Weights of a small GPT-style language model, trained from scratch on English Wikipedia: 1.35M parameters, a variant of Adam for these matrices.
Each number is 500 + 50 x the weight over its row's rms, rounded and kept within 0 to 999. Layers, rows and columns count from 0. Numbers have three digits each. The size before them is the row's rms in percent of the matrix's.

# gate: layer 13 MLP gate, 192x96, rms 0.212, rows 154-191, columns 0-95
# up: layer 13 MLP up, 192x96, rms 0.222, rows 154-191, columns 0-95
# down: layer 13 MLP down (transposed), 192x96, rms 0.214, rows 154-191, columns 0-95
gate154 100:507536453472512569539505504522437530513488471477516533567466512523464591529503507421508542449599531515572425513440517502432556540472585549506560373577465514489441474496560567498519421512417551485530398508515566536478424616438448493461443520623536451478395523570458465539490480504475539504
up154 105:475440545512522498473467448473450538505470450507540502422526462502553461406578502491433525526542501510478595582488477531428570538445394468456569658476597541544545411504537430467463537515510523490486588484487511555491537397488566442598527515422510521517571502504503512523387500555548525486
down154 101:485526493513481558511507401495559618489429558660513491461500511504414475455534549470504542542484562518441608488542550524450497529499488391584518533507497488482525549542523553523531530545387524502489526459499575440454611452372497496436462515478521555475515415484484469541464504524511589554
gate155 107:529480510459541484466457468446505586485558571488540457414536466532423550464468491501509407533491605436452392523457410426415623533450583528545544486538476519553521513505432433501506498478575509582541489485486430445456478466503501572478511582505605579505488443451508494556527437435430498488
up155 110:533512393480522458447549450464494479565527561514492475556483520471498500525512511517518446480463609524453504409457420490461446505440588450517496550539614596445527487422536474454387517433532574508514442494533421452506469444479425466519462586544534530618493501504467545477578545531423554581
down155 106:444469513484588452510386474560554474497556542435545543489441411555499494446488476455533496547440527466637555444487534454546472482474489465503484541523485493556537483450416576519473545524433522556553503505360503541475496462519432502464558594556524458369423550481450497545528514505529470396
gate156 103:440476378572476506460540505472446542535528590505504556628522447534538622465447499444505474497467548492500501422529481523472389511471540530585569463501482465520542565443458532497554391528454437493473493426548456493568577492504437498399576512519466448513509406517575503472486471554567464503
up156 101:475507500566532465436501501537521515498549429610542488463501461384494552508434493482552461522451534517510408425487565551547459525575461423438569510432529488442537457548500532467471544551447461439538451488527639524470570479377510470406487563511442511473520504526463552529488615521404531474
down156 101:552504467593522462440556465504474444431591501427523568456635516453512527458632555516537561490531494491594413474468489400426511528508499423520505435499522556512542570472509539497535558518611494457495563415473460457456454529500476462514486552534534476466476475479503497485572481562450421605
gate157 097:517462462466398421429384449420515409499489512476440471552533412559450504491519474542454481413488515399540507460509517548420470462443450522495490453448478535536496532534514533544531592422591487506473482463394508475514525478506486458484507537502597426612469455461622543559502489458528549544
up157 102:519522486543458405504391513493492450472442494506479451549523575559476544452487530473457480496464509491477536455425538551358523466476496485521556436428533509447550481496518487510389573400540483443440425418472549446432498454556500562474434534585520610443447451485601461467478449528440541523
down157 100:429497544511482458508633553569435499599399385398543440436516467518499526546512472497523539497448464447503466481597481556516468517418346454467431502534485434508548489532429508482502485486477420459536574489496407531490509525521477525455541506534504498461490515551440459579607505501503539555
gate158 106:503528501498507440451497522527555418548533474581532571485587516670483530472450419487461561518512519461544585425411426449527543441401541503537608464483484482443500541506480463553419568513543506510491556512474479462484493502567528537465443647493487467474499553429492553485520430534529505441
up158 096:432483541587573509466533557553504591523439488448471520500506418477411426591563547422445563489537532468511549493486491501537523503498522494554542493517491521425449471465569570531485543518403568455589424546398510614542473460427538477479553492503410539526511582514499554512407502428452477452
down158 099:433446494426477524552527478506442477572495542596518493524480563462524509620512508519418561489453493498533498382447509482440492607459599530485640573476477476473443517460427503535486449569532456545498515430545446488508488478542538533506551488535496418534542441534537532572518417430513419403
gate159 092:505521508576614460369442455570525508538460441480435511538483483442442529508433533524550504575536515441463446502516517589519446436541443500456481511503520546443551502491568564526513569477504593476627500438466413472546472585495530546525539459485510593409553406513524513595449475492475515534
up159 101:488471445528433500536531487516512455568469469479505441477500482490564487541485498515569607469467519523515524499529477435435606519517453451536519582528576543487601576468503472533469489442587483541612555510458486537491562430425466494471490566376528481645478446424427455456496538445540453414
down159 105:520559556505477492522454632507505448557460513590483490525500501437541472465458450479401538503567508506251565524499534440434538462465564493578486527471506436482495545444520498515497493526558478482530494505568532580631512489571483512484461562481517481487499462463537472439462488522528433537
gate160 103:510504455500480528499446556423557433418518507490529440497575560557526465566530535410462535494537391510416527583585508490522607538502520458504463462519525503550547523584510512434510454513438491508550500449620497474461475500482469414520455526518520547523465550322429419502483433481462529558
up160 103:582475570532525431516508599446569503465391470500504473551514531579479505474526485376566524462538514527476541594468499522487474501447549509445457475582467588568495502443537510469477489416461549564569402474526449464565488508495445460484470471506526573605542593495516474494489398552465614508
down160 103:546441444524522522512591487441508525516480603471523524474539461549427493514422497541604495625467439461508487488549537454420455555483491482492468411505544508429430594478469484456456513379479466516488417531478463480520431554472504493479447550462569522552572440526454487366456535454568480584
gate161 098:606546446450451433441476585428507491464455507503489480448556419523535485567436528573539512475573540548494553483491528512577518515473586509492490446606495535431523435454567595510532435574469488514487556479534541500554545543492553524388420581550507510504417561504571592498492491483422578499
up161 100:590494549486524559497497520413478460581509419477419486423428503529484439460405436532484515528527482449542546499434424580551470482519479538479537594532485534424504414590518510467513509464441472467487413483516472472542525487491470488466600366511473542410520436580437608517505455571481496525
down161 098:452510526423413526624495500522507459454533503560476486485504514485493460412495533445493555569535466468368455467560481489512510438553524524539521536382538464589605480410487452459480550486604481467468567493494560460545488402531540480450476527528554526534375477579544565518539509426534487520
gate162 109:476538529399547485491521551473497464491588504588593595513443477501445566501562500558603491501543492412527497497571380477498524519434531471532574429474535546460532526439444481546522508539460576481507517428494466585436539466532464600499489485508448588412553528528506481514543497445412609483
up162 109:497523556506410619532498413391525511549495495533543498546530481488526599455463514569504502540562444444524464608518485471581501484459536477529481554569518467485495521467386483453531551496423428599463614518569465529419497512507538502503482431476532416481518555418531427489508599540553469476
down162 101:484494457387390510508522571475520484522410492430460510483589562398526450501510457499553489429521483486544465628498461449501540503580471550418494534440519349421536445558555471475494481486499545605537491485492490448406436492428500474522537397489519446535461509508454540487467446513454498490
gate163 101:496502490497455473479453372507421412547427540520478547563544551600473436440553486426440509459418556507497520545501516495491530584450551512551582466444603492485505469442486506467499554497485619508513468544515501535559402400544509518518588513446377478474584493521521533507492580500495566521
up163 101:539614478361441523524512549581537512514529553501574479483433528426478534511485428562510577535537464535458499514596483451538571454479514425368502515471431484564600452502534550423493468541526417450487527423512461426519516475470550523523478528453494476486494421533520464501498539511527354497
down163 101:472590374461410528495477453485515556454504539638445455467484461485593518559501461566541500444555574534506517472538556417496534449607527527561385506421378465480501417467507510510512494434549550483524511598478509447550521551464447471567533465510531493466464505490437516506572461489509542513
gate164 091:538621449544555454446448485461466396447446495451541559517478491471509456490495469443464541539485445496508532589482576504540611544486400426434579547487475500510491461492482541498452439483552571524569580393470490497474588454406444434479518508510528478544481516580514536606430571512543472481
up164 100:496555452505488544438513505508472555511454512493662502539418521470536529499516525388512516514483454588447520560407517574409568500527549466506516408513463503508498490521544449419476401560553563529544496505534439560422513514416370517409528512462571482511498446464569497482422468563478510494
down164 100:487541498546496456475568445442526466462547563442569545604446522512586495523544546448426566436458480477600553530512569585528456513555548477433549537516497435480464490528470578474473520578568527467483523494519567530379476557449534493492520460497652551451502520468497459376510500553566524482
gate165 088:495574455543513526431459450486537482477430472512416507554593574520517496589462557395519449569558436527558514488457542532523549431528510470536433536459451514492441543490501548610585416564519516533592461564481494438443414525544524559477545460581508522379559510546535544504519502575502473545
up165 095:526451441418439528621592510526474490544420430511528489400455474485419438436545469523462533443500498562496430550597504491483435532417518561483526508487480528504533527572425488484505478523445393487420511451416564552486566487392514489442572527519549471588514469458461469446533548441509444502
down165 098:499525536500540551516473621466496501391483633607504496526546436519518470461547506507360449498483448491224509523465482561468525528425530520482491500491509543544437507491524498493509519483532530514527471520536527519577489490578524501480473535481495538493519561510523518477453488530541482448
gate166 103:547479501598493425408373430432486448587503507485507536584528565513470568418528551445406562413494505527468481567477539447458530540508487424583572514577492463418500455464467554511536415477493455485542520509571483440521502561543490594474499558448503527432507540466538549468478471535518514594
up166 113:460483587636520467467482543442471497529515471448478585609434538509467554427580503473442585434473464501506549539498441468523526550547464511517480461449482526434522490418465513460553491442547463449505519509534490431415572497553456534558397520455487499384502538461518477479445503630520409556
down166 103:487491535481604543509478539474527494462550468434493534498514509504433451458464517511530476498526491410543538500534411562490436592513538559433491481442547524515365476521425559448538398448475512478456480506562571419508471476576487582484337499496454500492459424474582496407532517553595487523
gate167 100:495619500464462497477398468371499535357505532505529543475503529525493516490432499542458462424375537484460388504499481554521486493392488451488487554550485495484441558611526571577485565488491622464557515506492495536558455480485536461498478516419549511503497505515481487541591544424474474516
up167 098:628498469488526475509432529531427489462494552463488456483432510424563384533539602549486567543566535475467510547546529566470520528559572500503535452464473515479504512427464488416558568469518496520497413522555440477554539523446391548534554527446616526455530493547488433497407473576528562425
down167 101:505510495464495498456520551461577443514501400619488629491481534480516634490470510471492450452483560600489478475539517479542559459430584455504503463533375469546541465490490529507561523489484419505530537499501496519429566444512483517403477551567409515551496529434469447608545509454540551417
gate168 103:448494507530524475464448457504460499416509601553520459450504515528458485549496504460513410611544453496487503572469529444474568504568508490503617455497502538540499538662579523577495541562563573500612571416579504510460534431529497538525476507418513543550486593498458492514548513479501411466
up168 102:460540485628489563489497471458454510515443545564532437584479460482656422528450436432484497525442469451479512522521535540515529503600600456401528524529418470526552413515555475478495415546518449584461519466491464483476571570521483493575431553487505459594510475543451494474551535543461450507
down168 106:443561432584505510557497464538502451463533526495537492511513512473512537543582434453515551519553495418601531424556385485571424529512473547539618543502460570461401467494498500510549600484512512507474492625515543541463393526498536570423482533516609535500448540451483482599478489528501524518
gate169 102:452463483559403527474506601525493525463483571533669578572501508491426545496514473535402445577549533526429504504393585574454609533503521392502532515473458448428583464507564546441539465520505441500484465525409535467520495527537530459434503499509543530483510525522541501463492426468539506500
up169 097:503492527439468443507520487558356474470487439533494473515527421435493518488478442477400404550467487449504420511554504474501661503499514452522496487500484449540469424562554550477533442554451468446451447461449426456464489533471417548444534478541478457478525425495453557414435512490417517618
down169 098:481456535474497443456551426410561536513523523445559471387529523529532394493496478474446481543486512457529486559519553479472487473444459531359440430571586567484464435458499431428511496511551541536470557369579482488498487556544547472549397509388563444520476462478482509514519453460561471500
gate170 104:482597496563438539449454462506491464521591511543473488523575543511468534507488540474498476628614500466469524478594531370485568402454489444618498550560554526545564496499517509481512460490455462470535466485488544494464452381455418484531431495472605428536470576485526437470488535479520552496
up170 101:547495483410608564471552607505485464444489523528471496574429356527564541460579516508556457495549545624484518457483483545552468516428447568456444472512594475461470537463420517422572516433516506498468499473531529565525459512516464502459474525502598555471549495520564488510501552521400460428
down170 101:499471449464512520548492500429427556603530554414517482561445538469437599418513436516491501447552590495501546550423451494460515464538465548591554497426506475466515485436588522574448548479415518513551464527542512545582497471500530468540444487441503411495597559526410552488559471509434580555
gate171 104:504552559530477471515454510431504615481472451567446526469460492568532476570414544439493437506448572476519496497452563503472521486417556434450486408562473400525473547519523481536559477521419573544516532527448435497497452522524446447579450501545548533425542526501497435600589496493447646470
up171 104:522537532551414465540486473519519441538432500422472539406475426503492519551538406488451486469511535479511565447650436432494581518457533507476534494465576624486608516522481404493547482554473439533558491579496541487563562500518492426465490528475591437409504453563509457499526561469556499522
down171 106:534568536505542548492440583437525500512481476578502479548501503475556526481513467522398529518604516507313589542452455469485490505538547467522497467537496538495487503453472476515507415496514548577459548522497530531546454505489504432475458613461442527535568338436557488556586491520588484485
gate172 099:507460372539448445446478454389517468453486515456550409452399482539487529572447469432488461541541529439555539452547412465560421486484586587503491508559452493494449479533489489557497528530457436410421558435534464507541478526479450602497515450504554472521489480439473498547499528452618434528
up172 094:508491468530507409472500530439505529600505501540514501425489598516498505549431575374445474540463492503549547480476458503474547443473618467490530598425493534466453547484517522528533552453498525472502490521481519627535495631476459642464492551475548564418540468446523457512440407499508469463
down172 096:430486471528560569426481591468488561438489520491460503532330480430580494479572474481532474446471538489580549568474496523503524455447535513474513463535463491495507471518496566554525419485540455555445484437520480425471504494501401567476495438539476461569478503471604492531647529596475411481
gate173 095:407502533463504489515521439554489446556639474491484466575461517516416497456469375468486450558547483510522508532529561544468479467484510443466478476551454472453547437567574471506588458534535597505523510504488506458538493538588396474401467432528495537490530520450594538495493573361561470454
up173 092:469619595469500483440547479519454519559571527558418384545476526522472484463466505508534472545580526555485536520480530529442454453480525515460499441529529539541419447463643425463519505467419502533518548399527429353525544515535462442450448474540502467479549449518522573471548507549546468442
down173 093:464516495544470438515554440496462455497475490299513464637486475476546495526536532495492514537466434502576447499473438471477460479522518461419597496536497555411572594494463559512444565499468404556498442530512557555509596494445490483552536480478434504475472504488520543495466452508505619575
gate174 100:506532413607453460503442609438530359483561560540503460506536588452539526452526543565438491456510527445494449433433520522543455513473488514531486449457446526507497460541511524535449545585363568558575537503582513485474570421455470532523418518557547458502559514489503440441546539505470537531
up174 097:458610484474568528502473547530427476430499545502486420448486550478472470531461432556426507527407553462437385534492429412557481551584542496397511563551480422577446504467483530450529517471393509473427491469564535556476521462396527514459464539504452554535525522515499517525528625514502457533
down174 098:533491456489499439469453492454487534549490464569511365456604562487610513530450478488553419438429479501506549509526489576552489505557597487499422498566527501424507466550483549469563483481471455500510557550508468457543414486449462533490403575432545427495442544498508425475526408449417423431
gate175 102:551545509483442455465465457376392458498484495470437423448499466496408532505515526591416481482515491455502458443468466554517535525455522584520412407556412471488580458546478464464512435552464480593501654474481476448520430552409472515480464490506483576472487566459539542508445466505447521523
up175 090:508543519461574456576618467475449501464535524430517526458448486360517553539403547531391475497505510496456503547514555483500506460539569473551531538516483460457536513444518526458474487534498512394522465443505450457505551576464532416484487450583549423478564558496510582588463536538490649537
down175 095:510479545414413542467615515549554604514458512611504471523525447481506449503480545530557571490501577475512503482460428523594495507535411499550392462487545473499475471448539548496539499532413499482551485487551543503529475462525600585558372539463404502502453500468554447518559492418513582503
gate176 094:524497476463575497509538545579555561464562527556537568511498481525526437577394474538491447457461484461537497445587586567588467530540524600480469526589507430372488471479538507512497503473511529570543502530549499454506465449390513536526426526509456606564427461475594466528494504587565524529
up176 091:543455486467512501469532555515476516489382501591504484410548469601506418498546421416502457535523577504389476545589507436517492443484455428545495537553579389449491459451565516463604521392569484520499481514494488518540543532539474542459483537454544458569423515423518410548511465497531514527
down176 090:515607550532552629505634492538540622459526454540396542583498482443559581571526479545506496420508553483550496428497456540459503543516478540423504492503503491527438488573477589506440541565489544521457460447437492464500490566506424476539498527477410574469485499457543509529478507568483524593
gate177 105:497475462528452539490476415494514479454486570587590517498516549597536552509601449491495569432509500487538516541486516635529480488551447526539633498535561531459507491543482457567486510435478525539509464510523478518437450480621552478489545499520571452385591481564554493474544427463604524438
up177 106:488522518566532505436524533538506511623505431379431491508546438375405448465514436513504453528469445531460508503521511359518504465392571447500411453467492486498462594432506515428536482579513512484455491447469499528585454522407420488581483543464473545541458512474494569500471501505488544485
down177 098:465436543442439563448509505466513462568431534576481542498525520580506523492537489555507553500530514448437368524548487502553439501441603519541534470539579483542370457533480538449506415404533526542476584525582427486555523473500509535458447507394518460456590449455520513594533436538487499478
gate178 099:428418416548442521479440553522526497577529601523609475504481483414422593544586461498501540526471483571477487561485529476526570492378531507498514478502474494453530421468472424569482502487514514536670588489438510551472485483539485563501490535495464455566528526541474557499574521472552558558
up178 098:487485543375550520510535434484555511443445426453482448460522494514502443500416474476534577536550559377543504444491405514423534536588469487505489512486447549563449500543561487415590460478441477493460449504538449469552436549601466467438447499524540436413407523517576461546482533462454445515
down178 090:570439525609492485543453425501434480596533524607561543505429461484499513476511448536430486524488419536466505459526528472521550437482543541432507401571525458575575485474520519580542463381441552499514527538464439523524575536537562534545578509497472469493465544444520505543562557451556563384
gate179 101:521441466515555543374504502379520509517484444470578439473458536505439538513455572524463558554526524512519489541486534578479555449446541545452608452545484505582482485531442454497510398434544607465514494499442431554457467522456586587431501550492504450573451501553474509557554553443542583471
up179 100:473484438536480484496479527490498574509495524469472458555545470490504445513528463499542438503475357513501527506549571515486418619530479481530503595547550573508564473536575541508434611514412441549387483439452492463599458497533430472593443454530488470538556580421498523448467499429530425529
down179 099:352454574467485483438526352481474470447420483552510558530496504467434526447472485552495456522481529474582509544446608408536553517446489537534490529447512497518448471516441472596470513452525590531465546532420487576457471515509446505552501512597523490507484542529486493599570587498549550432
gate180 100:493498503544404478436486428556413461498535554603549437509520511484420543511486447521419570540506504417502558549452532490495561477458519489614465455466456467500506427586498446485576484486535513512613665476440440541458430429550437493497439517472500547463555446455571472457498474517500519511
up180 103:473479562524476581487553515376395527487456535494538434409531470618470528459505524584547480474494573425451525423530561454505557471468463516539501443524506435522479522516551449443396545472494461557535536456488542495473530468527491512508386423520495392504550494480566496454587416567571513447
down180 103:429557600522422509478552449529434461469478505450409504482409538516514541544615499542529511477452518514527474463490457520533487551524557467545569428492531512479469576474500469449481512468522505529485500646530434476385534454475466521495612508504541364417512480494426497611576500548544474477
gate181 105:435550602490461473423425480479492408441514531530540466496466575561404426504449504397496578516461479431500481571578452495533460484480491487522534510516471507468458532534431527565408533524529559468513607540528587519515584484538515479525583556537589586473441517499516531576435513458467606505
up181 106:510510511504503544489461526537504521531527455531484536521443455565502441503499479441494531524597431485537457470469457485471514482465561431489466472470482556459486463521466509443462479550548451509505503577459409338522458426496371512476502528499512513318533613510508519535432600489544591401
down181 106:488512508449496531495490574493422479447565482542427407551482457454378584482507543456554447575447466475413482539471484510541539515418448522602476469581458666450571512569463496479473503403439500448454450545471479469544599499511506550496509435468479499491491502483544499568452465513556568543
gate182 092:502455536487495500420444461474570504433496561616567479571542498559494521618488533525436554512495550556486518497505546406500522432416496468519503502590558444501542540465453499596439544483462558519544516437411532513493510584538486516501425537567498570477444588474575502477492413480540624446
up182 096:522543556461534478502554498476500479421533515594488480498475567486546461555482526490477518568546550649501562458548492431506430446425533535523512515495516565494484559489372457583440525573501466503467526512405513427476567598518538575547442510601502569553401529494403515460473436501545480522
down182 099:477505544444523481572517557504458465480464465557445471373419544445509543484462379520530509477513519583521559370540418473469527452570556546527456528378443519466490491539469538478520539489515392506438463505435465488524529503521498457435606504580507414542540538500522403575516520489453448529
gate183 096:419443453541526522467412502539491485432522502522503545514469475549488550544381407577507474458547499510534541468460459575517522476402441458516438525495481515428562534451467379432511475406528522569494508517566545595490537480546546542496516475447547558424598540538549535531464531404589576476
up183 093:565461428521563495525517467502518585505480432489542598440495522391485533568496576496523551575568527474458458631516522398441488538573537585506589538482476518506513519413550532533533546529513442491448515501475499570501494512506556517491444496510502382503542532498538513470327497580486495557
down183 097:507507507492493499499568529461480503583413473657546581505468529499498570561475415509466457493499541588431491557459565480482425436517540474516559564524501560520462537449454461494491534536475525478496604477559552501536580539462462433494490421465577475439542400477601510405514504497523512375
gate184 095:508450465510485465506486563503606461521541452465473419476451478465468508526467465489484551491368465489446470401500451534497584535463506489512457494586566468547576405543512505468490452430350542506417403514502471459562587490552492458564525523568494557532513504567619551548566471475514515536
up184 093:505454531542502452461451531556555514490487527514514490568552547466565578524512481479509488557499470581455414357561458497562541421446516481504460491482521437491555553433550559557406521483417493459479442510509575474591435567559480484484415567591479520558470508466541529457494551383518387498
down184 094:503555454531513525558457483483392543540493617347408543510474456583489500435500518479489466470562468518565419483453464469488466551499467477435424587555598479469481577480536500516479460530499485486515567473496460458459592553513445460444531507568499408446494524490440441449493434598485508582
gate185 090:559454459429516564540500419530538493459542433520548497539474501504499515545518529486520412534530533477363407576524426462501516444509654456539489504484494477470490446456497493455551438558542500500518579421605485559476606535477476584400506475526473451525449518463644529512494532480511470473
up185 095:601484423469440453486488435507443549488502504464506466543447461513419548576454469600627513401557566510459418594557486529475567513452566475565524526509449470459433514505491532452451459517477634447470526479504476471556459507493443500428479441538469490531500469476496492452454555561476495359
down185 099:470523581541485549512569476508541440424485575430474369579448478483470472459556438522593545543578506492495451547513445444523454620547389562484415509516546491465469552502466529420463548465474566446609479480469498548474464547502490426499464466504476473513558492487424467558485393503492484427
gate186 106:405503491490430629518458521509490369485365602515486492489493551437498510553527540493579421523422459402529463541431528468428545527438492482525499512585523450518439557510454525423412512470462424567498506480495476559517478446478539549472429520519465569496449509492544558548527554443533524442
up186 102:559493449410599478525469448520514562557541460487494450512503510431434435488505517424471531557471501516497511529480468540503582428617532592438464636480498464400434461444498450455556522524443510496519539553530583449526510524473517411472519501506490443552592497422562585462507518480612528545
down186 100:543535522487470565537396552560580516472507458566525560517582433555554426414459473465422601521481458573446511571513506553441427537516506511522573433531493594577514527463433607527471569537501532533411495442557476487591456503562486481435505500452463538519508500515544573581491479496452435497
gate187 105:525516467416453529512422514513491515547448483585491416501433482552548474491413451537506486469449483513363409529474452484615476491542522585551528533564526517560526499526494555489472565484544533476621555429445456481400484512581470585513472528520507492500488615517464493524546532521383576514
up187 103:520487489571477414472526476466536486483513490438473573469532529550486582567461530561535448449461536523575550497500551541437496457497515386536554554367528490445427478481493658499447501496500427536467453606464600524532532568502614443434506528514467466500524508490546563407509521444475464505
down187 101:577475455562428508580407420477561439470425545476547465516580507448507428484487548537497492577425444561405494426540569537516525435496544545417470494451535529448452526503579452457599427533583482470582427416458471600509468446490480491519549495510542505504506468567460510517478513553575480527
gate188 108:532461516510490481468464483573492548458533537551460505503584345510526502478531470565538476563547591538551441546427491469420534515560443372617524452581457527532536452476561507588516565454598558484453551488577508423443487558469469508490520553530488513555544425549478486582486464471521490515
up188 105:514469421619509534502537508431392490502424477461449513512548414442564505472463494582496522469567556529501479572443525555524502542492441389536516523469465457410559490492481446566547429365504543470537551543513531499409498532569529546555461457370515488491526542503486455554546510422497436503
down188 104:503478555520414516532436485502513559540438455476569477521524483464540512440466463500464546427632543444516527476499545531436550396475445558541554582514543463452563568549614489506456599497544537505451555523569484514587530579601417510539438557525446495528468479448438459451558553515451549508
gate189 099:443574538571553469515480466487550490505425472521496448579477498518504546495470529485445483592489543524469440475421433494465462452462418384477474437514587424577484486445502531479479473486399452542480568417415433468480528511613386459492462517502501514425537434388557543513442477467528446530
up189 102:543475546469472561411533423610477524432609432507498492519486562584498488487495468518518420495450381550497545493516578362516509546487512585517510581534457513520488445456405479530589475447478518439546498428457544554553461494590445526437522506476454462569476585506518570507455512492451528521
down189 103:440391481535498476524509470439529542538419525540474458538454472499443537507560424497477451434477411481498510504550468455456496519565514490481515420538445569475502490523503482593466534502537435457444491589490494457540552468529400584503593494512524450501485508527554503670550433555632577438
gate190 101:458539523428463486445421438451439446441570491536611565516485475486551468553446479524458551516461525554498483566534568514546560506483538525446551561511475450505426450614504479534401553594526571576524605573557401433511464494493538500485505580499470587515562560537469555532464526467529505546
up190 105:437498518494498575390479437556508431504526467542536438497503411400589470577503505435467509482542496587457478607543678513514508440484507384447483608531467553468482577517479521534457508604530524508504495465492478538477524507481496439451533544570561467524433476480522506510567478552520546507
down190 106:475469527569446545442597537491497510437484427348492562415445477493466438452558499516501504481468406468586516550431484505492510623560471526511487508477513442464503517448491519491479455542414540537449503403516634554456502531495439493481477435544434476472471461566537460518564515571585555453
gate191 099:567527476429379545468562454525494596479417535537504444471431431540416490504541479414469505526461477525514430496403509516471497535420447518539499488477472571495504536531616543552507464482421492484463540518552489484504521534497552566399470547391530525480513624398503525537508536548566539417
up191 094:536565425524477508542521510396505469519508456499478465501476459529505459556527533409489533537495533440537500481534487501495452401577504412535552495541476535509384561468583461493450533490507625452450528466514580559420513472478509587484438481517533570436436476463479384510515421475660511460
down191 095:489576513472601573550545439502422492413480484499433476581491546546512454470533470490590475534509471432594438517549415476472506500498516422423516527585478581563500486430535558494453505530536543527523492488526526478534562476614563519478482461495505461341514447506490482367478506512592485531